Part of a small language model's weights.
Size: 12 layers, width 128, MLP 512 GELU, vocabulary 1024, 2.64M parameters.
Architecture: rotary positions, untied embeddings, attention and MLP in parallel.
Training: a variant of Adam for these matrices, 80M tokens.
Each number is 200 + 30 x the weight over its row's rms, rounded and kept within 0 to 999. Layers, rows and columns count from 0. The size before them is the row's rms in percent of the matrix's.

# layer 6 attention query, 128x128, rms 0.0531, rows 50-63, columns 0-63
087,241,197,194,229,196,172,230,151,153,247,188,187,204,202,197,210,163,187,180,192,198,202,237,174,213,171,222,171,210,159,151,197,225,243,176,228,161,167,231,201,210,185,153,200,191,192,190,214,250,157,217,183,185,224,224,238,188,276,229,215,158,153,233,189
090,182,235,149,175,190,203,194,216,164,172,218,226,154,182,198,196,176,218,136,201,230,211,217,156,204,160,224,124,224,182,181,202,183,216,198,241,163,220,184,167,138,207,216,195,231,174,150,146,193,188,203,232,207,226,265,286,224,187,212,197,155,162,228,235
090,262,181,190,179,214,190,166,218,236,206,187,201,209,165,267,204,170,142,136,189,192,200,152,229,192,189,218,241,196,193,224,197,150,154,253,214,221,175,241,183,225,175,209,212,197,171,205,168,229,186,265,201,163,193,204,214,230,159,233,171,172,179,227,169
083,233,229,177,253,218,169,184,246,169,239,193,171,180,223,227,189,189,214,216,237,237,173,201,168,184,157,219,189,179,235,243,208,230,211,164,151,213,181,147,230,167,193,208,180,176,228,188,191,211,156,206,224,241,162,136,162,218,221,205,190,238,216,185,233
091,157,218,197,168,196,224,153,216,233,184,259,189,180,145,198,204,207,212,179,194,165,212,201,181,209,267,154,143,262,139,185,191,158,178,226,241,176,205,244,174,201,241,187,229,215,206,189,171,206,177,211,160,182,193,174,229,189,245,224,200,204,175,207,190
093,245,162,195,179,191,206,155,205,224,161,168,264,170,204,239,275,170,178,160,165,193,178,215,203,199,165,180,193,223,139,187,192,169,203,219,219,184,170,205,163,220,192,160,226,195,232,226,180,209,197,225,223,138,193,227,250,225,237,209,175,159,179,225,239
098,190,115,206,186,155,207,161,222,210,180,241,204,221,179,247,255,180,196,158,149,201,208,210,268,205,208,188,209,196,128,198,204,172,206,274,221,149,273,225,237,234,232,220,234,187,225,192,211,214,200,183,208,160,175,222,195,253,213,230,175,208,177,190,211
094,205,179,205,208,194,184,244,215,215,226,158,192,232,164,134,108,196,253,204,201,163,196,259,197,195,203,256,207,147,179,194,206,246,202,172,172,217,195,188,211,147,219,225,189,171,207,203,206,240,171,191,225,245,261,227,167,165,180,170,214,189,245,192,209
086,225,169,158,180,226,209,159,193,232,180,229,166,181,190,163,190,185,170,156,177,213,213,205,193,255,166,173,192,240,234,239,205,185,194,188,214,151,255,187,219,211,190,205,219,201,197,165,234,252,152,251,242,201,212,209,163,224,206,181,233,177,214,229,217
094,207,203,243,218,212,224,175,161,175,201,179,204,246,191,220,239,245,191,227,171,207,179,185,154,184,191,186,215,181,201,181,222,110,233,239,280,197,224,243,215,252,246,178,221,158,208,146,190,183,226,191,159,177,227,235,216,197,290,239,153,194,157,183,176
088,206,217,173,210,205,196,230,171,189,136,208,226,161,225,217,255,230,181,186,251,181,167,211,175,226,183,172,179,161,247,210,192,217,202,185,253,178,209,169,177,206,229,165,194,171,233,157,207,219,212,190,240,161,167,207,186,214,248,201,176,206,250,217,167
088,194,188,221,158,184,194,175,195,181,178,174,256,219,208,172,146,210,189,182,169,218,208,233,233,189,157,210,210,150,176,253,198,180,197,250,166,265,190,176,189,201,181,172,241,223,203,227,132,172,203,161,220,181,228,228,190,221,155,179,190,148,256,179,222
089,226,201,217,206,169,137,164,227,192,196,224,198,190,179,287,232,222,191,218,206,217,240,176,192,213,181,126,197,273,177,191,148,222,235,225,256,158,211,249,191,258,180,189,177,185,249,155,203,225,175,200,183,174,204,258,228,206,247,232,223,250,182,165,218
087,167,202,172,244,156,228,199,247,177,205,204,187,245,248,148,185,214,202,179,196,169,161,189,200,208,194,183,215,213,201,180,192,216,204,213,174,268,188,196,226,184,180,180,156,248,216,268,202,200,188,214,197,190,171,195,166,202,172,199,217,170,164,179,165
# layer 6 attention key, 128x128, rms 0.0515, rows 50-63, columns 0-63
087,191,205,223,203,154,261,153,204,187,180,231,253,249,228,207,221,170,146,183,164,176,262,188,137,224,186,194,203,172,170,175,255,186,171,246,197,178,157,206,207,202,189,232,197,211,225,230,214,132,157,184,209,244,192,139,199,174,120,220,195,257,192,179,208
091,196,169,244,167,207,169,252,223,187,168,150,150,175,154,185,165,187,226,222,200,191,188,165,251,173,214,209,225,205,180,270,192,205,185,242,222,230,192,171,179,202,212,180,191,204,215,229,191,161,175,209,206,186,210,155,223,190,223,175,220,228,272,158,204
093,205,198,190,233,193,240,240,224,165,231,174,246,190,215,194,138,221,213,155,180,185,219,254,120,209,199,181,142,210,216,240,186,181,230,198,233,139,194,168,194,167,204,221,198,240,183,168,181,164,226,180,253,273,179,212,210,213,293,228,202,176,263,179,254
087,155,161,225,175,217,152,184,167,228,243,214,192,196,256,222,178,190,182,190,266,232,157,219,152,209,214,141,161,178,227,177,199,190,169,200,165,199,205,235,161,200,194,164,208,177,165,167,200,235,195,171,244,214,236,220,191,178,187,232,211,213,222,193,232
091,261,183,209,186,205,185,239,233,169,204,163,238,194,186,197,262,225,165,139,175,174,183,178,222,212,199,197,247,202,184,230,183,198,182,243,115,194,204,156,220,162,228,213,211,211,168,243,213,214,206,192,243,219,172,179,199,238,237,183,248,212,211,185,212
099,254,214,234,201,205,195,183,233,176,152,190,179,174,191,199,202,180,180,230,170,206,193,196,242,237,170,234,182,229,200,235,196,204,212,211,242,159,194,188,170,183,221,214,200,212,198,240,211,148,202,230,203,180,202,216,165,259,257,259,208,177,224,157,233
098,253,206,210,196,188,190,195,232,178,185,212,236,227,217,124,244,261,197,218,208,212,242,163,220,248,151,140,214,191,206,215,181,193,205,216,127,202,185,92,208,200,198,228,196,273,216,179,227,205,213,170,180,180,191,186,204,216,209,176,198,245,248,192,196
094,191,149,253,229,186,221,225,198,236,199,220,204,200,190,145,212,204,176,155,295,230,215,204,182,211,236,237,195,198,214,123,202,157,197,260,232,246,243,210,190,181,177,231,215,172,225,182,203,212,187,185,169,236,229,187,261,203,107,161,161,175,160,233,195
089,146,133,239,126,168,213,226,216,219,175,243,240,219,171,178,179,244,292,177,210,209,226,206,210,188,228,195,173,202,258,235,215,186,202,242,221,192,167,159,216,214,228,157,183,193,213,179,192,147,197,220,215,237,172,176,252,211,199,137,222,188,205,195,191
096,230,232,212,283,229,220,197,188,176,215,217,223,187,228,191,130,190,189,245,111,177,268,185,202,230,166,179,209,168,239,247,238,247,254,218,193,160,206,136,238,178,237,226,192,215,203,152,179,173,233,180,168,170,183,203,202,240,199,198,208,208,217,234,210
090,205,186,235,223,242,162,192,193,170,196,155,229,264,208,196,143,203,206,262,211,226,224,206,210,227,191,154,175,196,200,212,187,227,177,189,172,168,244,187,196,211,154,153,144,142,252,165,189,252,209,190,188,147,179,230,193,238,218,175,170,189,203,197,254
089,162,180,185,174,155,175,212,208,210,168,201,186,126,176,224,234,219,192,197,251,212,159,252,216,198,185,189,223,176,211,152,176,161,188,186,209,173,186,222,169,256,232,223,230,196,217,180,196,163,169,207,188,131,186,207,195,175,172,216,218,169,191,220,160
085,241,183,199,183,237,232,256,159,165,188,217,222,218,214,150,211,223,207,203,124,178,245,177,211,184,185,187,216,212,141,244,166,215,213,192,213,166,220,170,251,178,167,235,155,218,232,209,231,192,211,204,201,162,178,172,196,194,245,186,148,176,192,176,204
090,185,178,164,180,209,200,161,212,236,209,156,221,211,203,228,193,175,228,206,156,199,244,265,233,221,224,200,233,218,233,168,237,163,168,191,191,176,151,140,209,197,202,215,166,223,171,221,223,221,172,189,198,183,223,151,200,197,187,191,170,196,162,190,184
# layer 6 attention value, 128x128, rms 0.0528, rows 0-40, columns 0-63
087,146,201,208,189,248,209,175,188,155,173,174,236,198,180,202,189,146,191,190,216,211,210,246,166,197,149,217,222,211,252,212,187,144,109,203,228,220,168,185,175,244,220,196,158,209,218,224,226,211,240,242,186,222,188,183,195,203,197,185,214,263,229,194,232
090,194,189,132,154,209,184,216,206,255,224,167,139,201,182,182,207,244,216,173,210,179,179,223,207,197,247,202,210,220,183,193,193,194,211,129,144,198,146,146,205,214,174,212,218,216,154,171,203,172,249,190,180,208,203,188,183,199,197,214,208,179,223,158,275
094,184,213,195,217,216,191,244,243,208,197,222,210,203,178,243,169,229,215,215,191,213,216,229,217,181,245,250,176,185,161,182,167,218,211,265,212,172,240,209,139,165,234,228,231,171,216,226,190,151,152,182,269,194,204,158,233,229,169,240,179,241,190,206,134
083,140,198,182,197,246,261,205,228,176,217,228,254,190,164,182,198,180,210,176,229,245,213,210,202,180,231,174,152,214,243,145,172,175,175,214,212,201,148,173,175,212,215,217,154,220,192,169,211,174,194,246,246,216,253,218,249,190,144,217,193,186,217,200,212
076,216,181,234,230,210,187,170,191,212,178,199,158,194,220,233,170,152,192,181,163,203,120,198,221,210,181,192,240,216,216,229,189,249,186,225,233,224,225,209,188,190,205,195,207,203,224,259,225,248,197,218,204,222,163,208,196,155,239,203,219,144,210,234,183
084,236,189,213,237,181,194,270,161,200,171,209,201,217,184,206,146,210,236,216,175,224,209,242,226,194,214,215,155,209,133,200,205,191,224,212,224,183,193,232,176,257,232,185,217,179,241,206,202,176,118,162,213,214,207,158,217,182,165,196,228,156,186,194,291
083,231,162,199,230,208,204,228,268,197,213,219,211,206,248,247,220,213,175,197,152,180,189,195,199,165,220,187,168,210,121,205,196,177,173,243,248,198,240,179,101,212,215,192,180,176,180,189,218,219,161,227,277,191,187,196,208,167,192,211,216,184,189,199,218
087,180,221,233,202,183,170,226,207,215,182,264,211,182,277,189,251,261,219,176,210,202,224,209,231,202,219,225,193,201,199,260,217,141,203,250,220,205,222,167,198,117,191,177,212,168,185,156,207,258,203,164,204,160,219,220,186,202,178,192,186,202,175,191,130
090,236,178,146,217,211,249,180,184,205,250,168,193,184,177,197,219,212,209,219,175,179,245,191,199,202,199,227,202,222,240,191,240,143,236,213,161,206,253,199,201,199,192,231,166,213,129,136,214,164,195,181,208,187,171,196,196,180,168,179,171,214,212,155,177
083,221,195,195,231,218,248,188,158,187,250,195,243,164,180,240,227,156,233,202,186,202,217,207,200,189,181,202,205,200,201,201,185,158,187,231,232,180,243,212,277,280,244,197,148,230,165,207,236,210,188,256,223,239,182,206,180,185,172,204,180,203,230,167,199
090,242,222,235,196,208,230,253,182,239,192,201,282,186,221,203,144,192,196,183,200,189,216,182,211,179,208,252,182,181,195,177,211,181,176,210,248,228,188,156,155,167,235,178,153,157,234,199,209,228,202,215,236,217,177,164,178,186,170,245,200,227,222,223,191
092,180,218,150,172,140,216,166,146,226,194,219,244,221,182,179,242,216,270,235,242,186,223,208,239,215,189,247,182,157,245,153,209,185,224,161,181,180,191,203,237,192,222,201,182,204,235,171,192,176,175,238,185,181,169,212,139,197,170,167,202,159,211,193,204
078,227,245,195,226,192,178,179,262,124,194,233,205,201,172,247,143,243,175,189,211,164,212,237,181,162,191,233,155,178,160,251,216,198,211,278,261,201,252,192,209,180,229,181,198,199,219,148,219,149,179,160,216,202,214,180,183,217,161,217,191,212,197,149,131
084,232,143,165,216,176,194,231,216,236,186,210,227,198,223,180,153,256,216,228,175,155,226,229,212,189,197,212,222,144,169,213,225,205,228,192,236,221,196,240,252,217,237,216,176,126,193,187,199,213,150,197,217,198,228,228,169,172,148,199,197,180,235,180,231
092,217,262,224,197,158,198,218,225,217,217,191,173,200,195,162,205,208,245,216,229,301,179,159,215,207,211,194,218,220,171,206,226,245,189,207,211,193,207,156,169,196,228,221,185,198,184,202,197,235,230,199,165,209,224,190,188,213,252,168,216,163,189,199,145
080,192,174,259,235,211,233,190,252,212,215,157,192,213,267,180,191,185,209,161,209,220,178,214,214,178,236,161,182,242,181,197,179,190,226,158,206,183,153,176,163,132,207,220,162,224,203,183,229,246,175,172,192,205,197,222,214,209,185,168,253,207,219,281,171
086,217,213,227,213,211,171,194,228,121,220,187,180,189,189,261,162,187,223,153,198,181,193,226,178,163,207,210,214,177,125,219,152,174,234,275,252,216,168,196,245,186,238,175,226,172,199,204,198,184,180,206,222,181,230,158,213,149,185,232,229,266,244,200,151
086,170,204,173,196,238,279,231,173,163,170,202,198,149,205,199,251,196,214,234,224,229,194,200,219,212,157,222,160,189,309,219,228,161,183,202,213,199,210,235,248,220,198,214,174,251,248,190,197,235,254,250,243,223,168,234,146,194,196,204,178,227,204,187,262
080,220,220,271,240,231,221,238,203,185,190,169,257,247,163,189,231,164,237,198,207,221,199,166,220,219,165,203,158,174,212,183,223,233,207,156,218,197,257,159,208,166,196,199,100,185,221,170,200,222,187,274,162,191,162,192,186,206,192,187,225,198,198,206,219
083,174,211,201,214,236,166,234,222,212,204,145,150,193,246,129,191,183,163,200,195,129,185,210,184,175,204,259,138,185,135,257,207,135,190,229,213,198,155,242,177,197,236,205,213,179,163,164,185,193,211,183,203,216,227,265,187,193,150,203,174,246,206,175,239
080,222,212,136,250,201,219,222,172,177,187,206,292,223,215,229,223,191,178,243,155,190,215,191,222,181,194,216,177,195,166,167,168,223,175,257,188,185,280,211,235,186,188,239,195,231,259,216,209,172,160,233,236,196,201,145,199,177,156,218,197,173,180,220,170
089,211,193,181,192,229,172,169,240,229,204,188,190,184,260,167,199,249,221,188,214,183,207,241,196,173,226,217,184,191,240,225,180,162,266,159,223,208,204,171,217,192,204,212,223,180,142,159,240,215,263,163,229,199,217,226,218,220,159,170,160,230,205,185,207
072,222,200,237,192,178,189,238,250,233,158,197,203,226,185,171,188,235,159,163,174,276,184,197,168,200,256,243,230,220,179,152,236,224,241,218,188,184,195,249,213,191,149,204,202,163,170,157,175,186,190,191,228,212,196,171,193,252,238,221,158,201,170,208,172
094,128,208,199,145,195,182,247,157,217,208,204,259,193,196,203,191,232,188,183,212,185,205,221,163,259,164,227,174,156,269,187,233,197,177,187,189,205,202,252,165,208,254,196,186,195,231,181,196,218,224,228,202,215,224,182,191,199,223,210,192,202,213,197,172
088,245,162,186,205,173,185,214,210,170,190,257,221,167,167,236,170,219,166,251,220,118,225,186,215,188,230,189,206,197,209,154,159,186,194,239,185,181,220,243,213,184,189,185,213,232,207,166,205,173,249,247,204,219,189,196,213,195,180,226,123,226,250,195,227
089,228,182,200,186,129,166,263,175,192,232,219,189,175,157,186,199,222,193,196,192,204,241,208,207,195,206,236,239,195,135,216,224,158,190,211,150,180,183,160,216,277,183,161,201,217,201,183,166,170,120,166,200,214,229,207,202,181,213,180,182,201,224,206,206
080,152,234,208,178,131,200,151,210,221,189,262,206,213,175,184,213,222,206,206,240,123,173,190,147,209,183,181,168,183,176,201,185,186,219,201,202,242,170,166,214,140,133,177,176,187,202,203,170,194,181,174,185,197,177,193,261,193,211,187,248,137,184,216,188
080,218,234,192,247,229,242,164,174,212,218,220,207,162,208,220,275,234,250,242,208,199,181,211,196,206,164,231,188,213,210,173,220,148,177,236,212,141,245,181,184,169,157,189,276,208,180,156,211,201,161,239,221,234,238,269,208,188,202,171,208,190,198,189,177
082,219,169,234,236,238,202,229,205,180,231,229,120,225,195,207,180,134,182,157,229,173,145,178,198,215,269,216,166,232,165,232,189,210,166,205,195,203,165,175,219,183,198,195,179,238,213,251,217,188,217,199,216,217,233,151,259,235,192,213,241,203,218,212,273
073,239,208,204,202,205,209,232,216,231,202,192,224,205,168,196,224,220,189,219,157,216,237,155,171,186,207,254,165,171,182,222,252,138,237,233,201,211,235,177,133,211,212,212,257,207,180,199,210,247,189,156,216,224,261,206,242,185,165,205,191,236,204,226,168
090,163,157,209,212,163,201,200,210,187,216,237,176,219,167,157,191,258,199,223,225,199,195,230,248,221,210,218,249,232,171,157,219,197,250,171,208,174,167,193,210,217,140,189,227,199,166,197,177,201,172,189,165,234,176,199,200,193,184,215,238,170,144,175,212
078,279,187,200,208,234,215,209,215,202,188,141,216,188,182,225,166,171,248,168,216,245,224,171,179,195,150,230,238,138,240,239,233,182,211,185,235,180,184,176,231,173,198,193,154,198,240,153,278,175,212,226,225,229,205,214,199,165,199,213,168,195,196,195,265
093,200,184,175,157,235,247,181,234,230,179,145,182,195,252,193,151,162,203,218,168,248,187,188,178,210,206,178,194,185,240,220,246,229,200,201,216,201,124,215,183,237,204,219,164,179,232,246,194,191,261,224,225,186,162,190,179,228,197,212,226,195,209,186,189
089,229,179,171,166,223,191,140,195,216,226,137,193,155,212,174,201,250,200,172,134,212,211,245,184,186,208,229,248,221,216,215,167,185,199,181,211,254,183,202,187,230,224,206,215,233,156,225,224,216,253,212,216,201,215,294,187,204,192,195,208,258,225,200,257
076,209,191,226,229,213,210,170,172,212,184,140,247,238,258,244,232,155,229,244,184,204,181,174,203,179,210,226,185,255,190,233,192,180,177,229,219,144,164,176,187,151,211,147,124,157,199,195,190,204,214,205,183,171,142,226,202,207,138,178,218,224,173,236,226
089,282,240,185,247,216,266,232,156,202,200,182,199,218,200,171,235,172,228,234,198,258,170,191,171,209,210,187,166,196,170,171,213,229,225,186,202,187,221,165,185,239,209,183,112,228,194,169,223,157,154,252,212,221,187,197,219,188,189,169,248,161,239,218,209
081,157,193,167,197,166,147,256,178,198,223,262,182,230,202,223,239,190,202,194,233,129,220,193,205,212,237,217,196,214,152,181,180,185,202,228,166,171,145,253,218,181,156,219,216,212,271,211,201,204,153,185,173,173,169,177,233,203,215,230,202,143,197,210,171
077,212,201,150,196,203,218,219,252,238,204,183,234,247,227,209,212,245,221,186,217,213,169,202,242,176,203,166,238,232,211,212,211,195,147,215,206,190,197,212,207,189,227,197,226,239,219,196,226,239,284,200,222,180,179,224,170,243,226,165,174,200,194,208,199
088,226,186,121,157,192,202,132,213,198,194,158,175,173,196,215,211,168,253,190,200,193,234,191,202,237,203,183,190,188,256,179,199,161,193,198,198,189,197,188,188,207,202,206,181,199,150,226,202,147,252,193,192,180,191,294,173,186,194,158,173,207,192,182,205
086,289,166,142,151,205,221,193,163,254,206,170,202,189,195,241,199,151,223,206,209,294,207,190,192,232,167,161,221,196,267,225,186,253,149,156,203,228,157,207,171,199,205,184,177,174,211,233,209,227,252,242,168,185,215,214,158,226,262,170,226,194,195,204,229
087,228,195,174,178,227,144,237,218,243,184,267,171,184,160,223,196,229,137,244,197,126,211,207,171,178,216,221,228,169,125,194,190,209,245,238,245,205,200,247,182,206,234,214,223,183,189,205,191,142,178,163,216,190,206,165,215,160,193,211,193,197,161,186,206
# layer 6 attention output (transposed), 128x128, rms 0.0721, rows 0-39, columns 0-63
086,241,203,200,203,135,224,174,210,204,184,209,207,269,254,160,193,185,202,192,183,189,200,221,149,255,220,236,210,206,173,184,207,211,218,188,183,160,212,161,176,169,154,143,210,208,168,200,211,169,249,211,191,231,238,205,186,243,180,257,187,213,186,215,215
088,239,150,222,186,227,179,223,198,156,244,211,174,222,165,235,242,244,217,219,214,209,164,255,157,169,164,203,196,171,208,230,157,177,217,237,223,182,224,162,219,217,191,263,183,142,224,172,243,230,200,222,223,176,157,221,283,155,153,196,186,237,196,201,217
092,187,248,206,223,223,168,193,181,198,165,234,196,174,220,201,237,182,169,245,182,159,206,160,222,183,202,149,183,224,234,174,200,217,190,218,169,234,198,247,227,171,230,277,171,256,202,206,207,217,165,191,171,209,136,207,160,154,205,206,224,179,204,225,176
082,261,207,192,184,179,189,201,182,164,148,213,213,230,238,173,180,208,193,226,158,130,209,193,197,214,136,190,223,230,181,218,217,203,250,230,123,168,202,167,230,222,193,228,237,228,139,210,233,200,188,237,192,207,208,203,238,230,191,276,187,232,182,213,214
072,197,194,180,179,189,206,201,228,157,211,223,190,230,202,243,192,240,190,143,245,211,155,205,203,227,204,184,216,188,162,208,177,201,198,244,219,187,226,226,200,264,146,163,220,271,184,216,192,228,151,197,173,228,168,183,157,227,188,226,224,217,165,228,176
077,179,200,243,218,225,199,175,225,226,165,237,160,156,144,216,283,217,148,194,206,200,221,154,266,199,194,164,203,171,214,219,212,178,175,189,241,236,215,255,240,204,252,214,204,199,222,180,176,207,206,196,251,219,191,159,186,214,215,199,221,179,151,167,142
084,191,236,206,196,188,171,209,187,155,187,225,215,203,181,247,199,195,183,198,195,163,212,155,146,195,246,135,213,217,246,152,179,230,192,202,166,253,190,231,190,201,193,206,192,232,280,193,168,215,127,168,171,207,143,214,191,222,231,223,227,221,161,218,166
083,171,237,132,221,173,219,176,152,182,230,186,222,175,211,179,160,215,184,278,189,239,168,199,200,223,240,190,180,169,213,184,185,220,246,169,204,190,141,248,268,165,233,217,230,231,218,214,228,204,225,160,181,165,226,226,198,206,185,153,181,225,234,190,199
091,218,165,211,190,215,161,214,212,172,184,157,157,248,147,233,232,213,211,217,217,200,170,218,150,183,234,236,145,237,176,167,181,184,176,159,193,149,180,188,182,173,192,221,173,169,227,160,220,217,226,185,194,184,193,215,258,184,286,166,186,207,216,145,224
085,208,203,212,200,196,168,180,219,198,134,178,213,236,187,217,203,168,219,150,191,150,258,202,189,199,228,243,164,247,191,170,229,195,157,206,162,154,195,163,98,217,167,178,181,186,230,202,183,190,218,180,194,221,206,222,202,214,245,232,214,182,191,178,239
093,239,225,176,182,170,209,169,238,208,175,222,164,266,207,181,227,214,229,193,200,147,218,119,247,233,199,177,196,224,186,176,240,187,192,203,194,179,247,203,203,237,220,216,205,204,194,219,192,255,192,170,208,224,203,247,142,177,218,212,247,242,130,183,176
091,213,216,199,208,197,213,183,215,235,224,202,194,199,264,134,192,182,205,233,229,208,187,178,263,169,175,268,205,242,198,211,223,207,184,181,158,132,188,153,176,132,211,273,215,206,156,251,196,186,257,205,214,251,234,206,261,170,220,207,210,214,197,204,210
074,138,243,181,236,210,186,201,160,204,198,233,194,182,219,128,226,179,164,250,180,159,197,189,179,213,233,226,187,251,197,146,190,244,191,159,158,255,168,253,206,137,259,221,210,217,189,197,231,217,146,159,172,202,193,188,189,229,237,207,217,182,187,242,189
090,176,223,235,194,230,177,192,173,215,222,192,168,200,171,181,236,179,206,195,192,200,268,153,218,159,227,204,193,196,197,195,209,211,175,151,171,214,169,236,200,221,257,247,206,157,209,203,190,208,162,180,236,226,209,187,201,134,265,207,234,226,199,175,190
092,151,198,171,197,186,210,202,201,181,237,185,213,187,200,224,184,233,238,174,214,221,192,192,228,208,180,244,187,187,225,212,220,156,227,158,226,171,232,155,203,200,178,239,218,240,200,175,195,191,267,226,177,203,183,178,203,235,185,137,195,237,212,147,228
085,197,188,196,212,206,201,171,188,179,283,213,194,188,191,224,218,253,205,196,208,237,161,228,169,203,197,167,229,160,174,244,179,182,210,181,273,174,182,198,241,265,160,162,180,174,234,197,140,214,208,217,231,169,249,174,194,207,222,189,182,259,242,139,202
082,203,201,223,218,183,209,175,176,214,170,243,216,197,166,175,265,206,181,169,177,150,204,177,192,245,231,200,192,214,195,199,223,199,181,191,196,239,233,259,181,217,225,222,160,171,239,210,184,245,184,197,158,208,199,235,142,164,205,237,216,223,99,186,196
084,242,199,195,161,203,195,209,213,232,191,170,169,250,247,125,156,168,220,211,202,173,223,236,220,206,179,260,228,190,181,196,168,182,192,191,178,155,196,145,210,197,202,164,229,182,140,226,216,179,229,201,223,225,254,215,241,213,181,199,181,188,229,211,215
079,236,160,215,207,185,231,158,207,239,199,197,185,224,271,167,194,207,237,123,190,195,160,150,199,197,190,245,249,218,181,213,165,187,171,185,180,199,213,181,200,215,168,176,188,210,235,209,114,181,195,194,255,199,247,208,214,279,247,206,198,185,195,155,227
085,191,218,181,221,217,213,218,148,193,230,179,153,213,177,175,200,226,194,256,209,253,248,239,116,215,235,177,213,147,212,194,170,258,222,151,231,210,171,212,258,189,194,169,182,150,207,184,274,225,185,171,222,188,234,195,187,188,231,198,166,259,253,169,191
079,187,233,230,165,236,200,181,230,197,155,219,231,187,211,184,210,196,169,211,223,159,197,159,212,197,165,166,207,255,239,166,238,176,169,195,191,165,224,221,158,162,218,237,190,248,192,198,155,226,159,166,200,223,186,206,216,198,218,193,223,194,203,198,168
091,198,201,179,213,201,174,194,151,175,227,178,172,240,169,227,203,198,210,264,193,232,225,298,147,187,237,203,198,178,175,220,160,224,231,211,211,211,176,190,206,237,211,154,184,204,198,157,281,220,184,178,214,135,214,205,206,194,197,199,169,245,254,188,226
072,184,163,169,215,182,209,182,192,197,259,226,216,172,187,194,194,239,211,223,197,228,157,184,223,200,196,169,201,173,198,235,194,176,176,176,190,212,185,256,249,173,232,235,234,197,184,182,245,226,183,204,191,210,187,180,181,205,211,164,190,186,214,167,181
095,208,227,161,223,154,231,204,220,233,194,178,221,223,256,131,166,147,202,227,173,214,197,191,228,221,205,235,212,175,181,206,203,212,223,158,141,211,165,153,245,136,203,196,244,221,118,224,237,177,240,191,170,226,225,205,205,231,197,215,202,192,212,250,181
090,230,219,202,187,236,201,181,184,218,154,194,213,185,197,190,204,158,203,219,166,167,249,213,210,186,167,197,163,217,203,175,252,211,193,218,168,203,194,166,146,182,264,213,205,163,211,227,191,197,168,169,188,186,195,236,240,167,163,214,219,140,195,217,214
081,155,226,217,258,191,176,173,147,273,206,202,147,165,149,186,238,199,180,226,221,239,213,215,225,158,212,212,206,150,214,172,237,198,205,160,226,209,177,239,228,163,225,278,242,183,192,160,202,229,248,177,213,226,206,176,193,161,195,202,195,208,202,177,156
075,212,231,216,233,245,194,188,208,194,255,221,199,152,208,233,221,202,172,242,201,208,174,206,269,181,168,159,234,213,212,207,250,214,246,216,253,142,197,202,187,218,163,257,185,209,213,250,230,219,189,192,174,228,178,190,237,207,148,228,215,216,148,238,170
073,180,246,209,195,207,167,230,203,135,202,180,198,225,206,226,182,159,189,261,223,186,225,217,215,184,268,214,190,221,192,151,167,180,183,157,179,165,158,181,228,165,225,192,221,229,229,195,219,200,206,193,172,185,199,198,259,210,254,180,218,187,219,219,223
085,225,162,193,205,227,206,178,186,200,174,217,170,172,172,238,235,256,185,149,213,197,166,210,227,192,158,145,194,190,212,209,216,175,220,255,238,163,251,252,205,250,177,195,163,183,229,218,141,216,213,224,251,171,170,209,179,234,134,165,192,174,182,148,221
076,179,277,190,254,203,175,188,178,211,204,191,173,231,216,194,214,181,224,269,191,202,234,192,192,204,262,200,215,196,216,185,166,235,179,121,146,189,176,206,251,176,224,209,202,208,192,139,260,200,237,177,164,212,217,199,162,220,292,188,190,230,224,234,164
091,172,170,215,198,212,215,188,182,214,235,194,193,137,173,177,244,199,181,180,199,253,215,220,242,213,152,209,225,162,187,240,192,143,205,195,214,187,180,195,246,164,224,286,228,184,170,211,227,179,234,217,219,219,207,161,232,182,162,194,189,195,218,182,210
077,197,222,206,196,142,180,183,186,219,174,215,199,286,209,160,179,227,229,154,188,177,215,207,214,198,226,257,169,240,164,193,173,200,171,187,164,224,211,152,172,229,223,153,211,203,163,191,175,230,162,201,193,220,247,213,193,239,273,242,237,217,194,173,210
087,237,202,181,162,171,163,220,228,212,216,219,173,258,201,174,172,266,206,170,219,175,184,200,184,190,200,177,223,218,210,197,181,214,180,204,201,233,255,172,158,281,144,174,191,194,188,186,186,199,147,219,237,238,177,203,175,168,162,236,188,250,205,225,216
089,208,170,208,192,183,197,240,212,163,216,180,176,277,174,220,193,220,220,168,204,214,216,237,100,210,247,212,191,179,207,195,168,216,210,181,201,234,184,182,215,216,166,119,188,147,236,150,246,235,200,208,204,177,204,210,206,167,239,215,173,257,220,154,201
073,178,215,162,174,196,199,187,200,184,174,227,190,228,226,182,157,236,241,186,191,120,200,182,198,184,232,213,177,228,199,154,223,222,188,215,179,187,260,197,138,224,183,167,185,225,254,253,104,185,201,177,245,205,179,227,186,225,245,177,228,206,244,159,247
088,189,195,248,219,228,174,191,230,215,170,194,171,231,173,239,216,221,231,159,211,174,187,154,248,146,189,237,192,244,172,209,192,197,149,191,170,151,202,156,155,179,180,190,202,209,232,181,145,204,194,211,238,210,198,193,205,263,274,179,192,184,205,152,229
084,231,165,187,197,235,213,184,184,186,195,212,212,152,175,196,235,210,162,195,232,189,160,215,251,202,159,150,189,203,200,216,227,168,204,239,254,144,222,234,200,211,213,286,165,181,219,242,163,208,210,198,216,209,185,229,214,157,99,202,230,187,168,206,163
071,204,215,141,210,217,189,181,168,168,218,193,211,190,269,182,158,206,230,204,190,170,156,240,155,190,151,213,176,163,212,224,171,173,246,226,181,233,201,202,233,203,180,139,226,235,184,235,230,187,156,189,211,137,154,255,220,220,140,197,182,232,240,188,215
090,204,197,207,192,204,181,231,212,224,196,161,188,229,215,186,145,198,241,199,216,192,195,234,204,134,219,286,180,204,188,195,212,254,198,194,130,182,172,124,148,164,171,187,203,177,203,205,213,195,212,218,202,220,183,210,244,167,246,223,189,191,213,203,248
086,197,190,203,142,132,186,215,253,211,180,204,245,245,212,216,157,214,247,130,186,179,199,181,227,183,196,238,174,238,198,213,239,186,218,226,171,194,300,131,142,229,145,157,228,183,191,196,126,199,200,246,194,230,170,188,195,172,188,204,191,198,142,196,223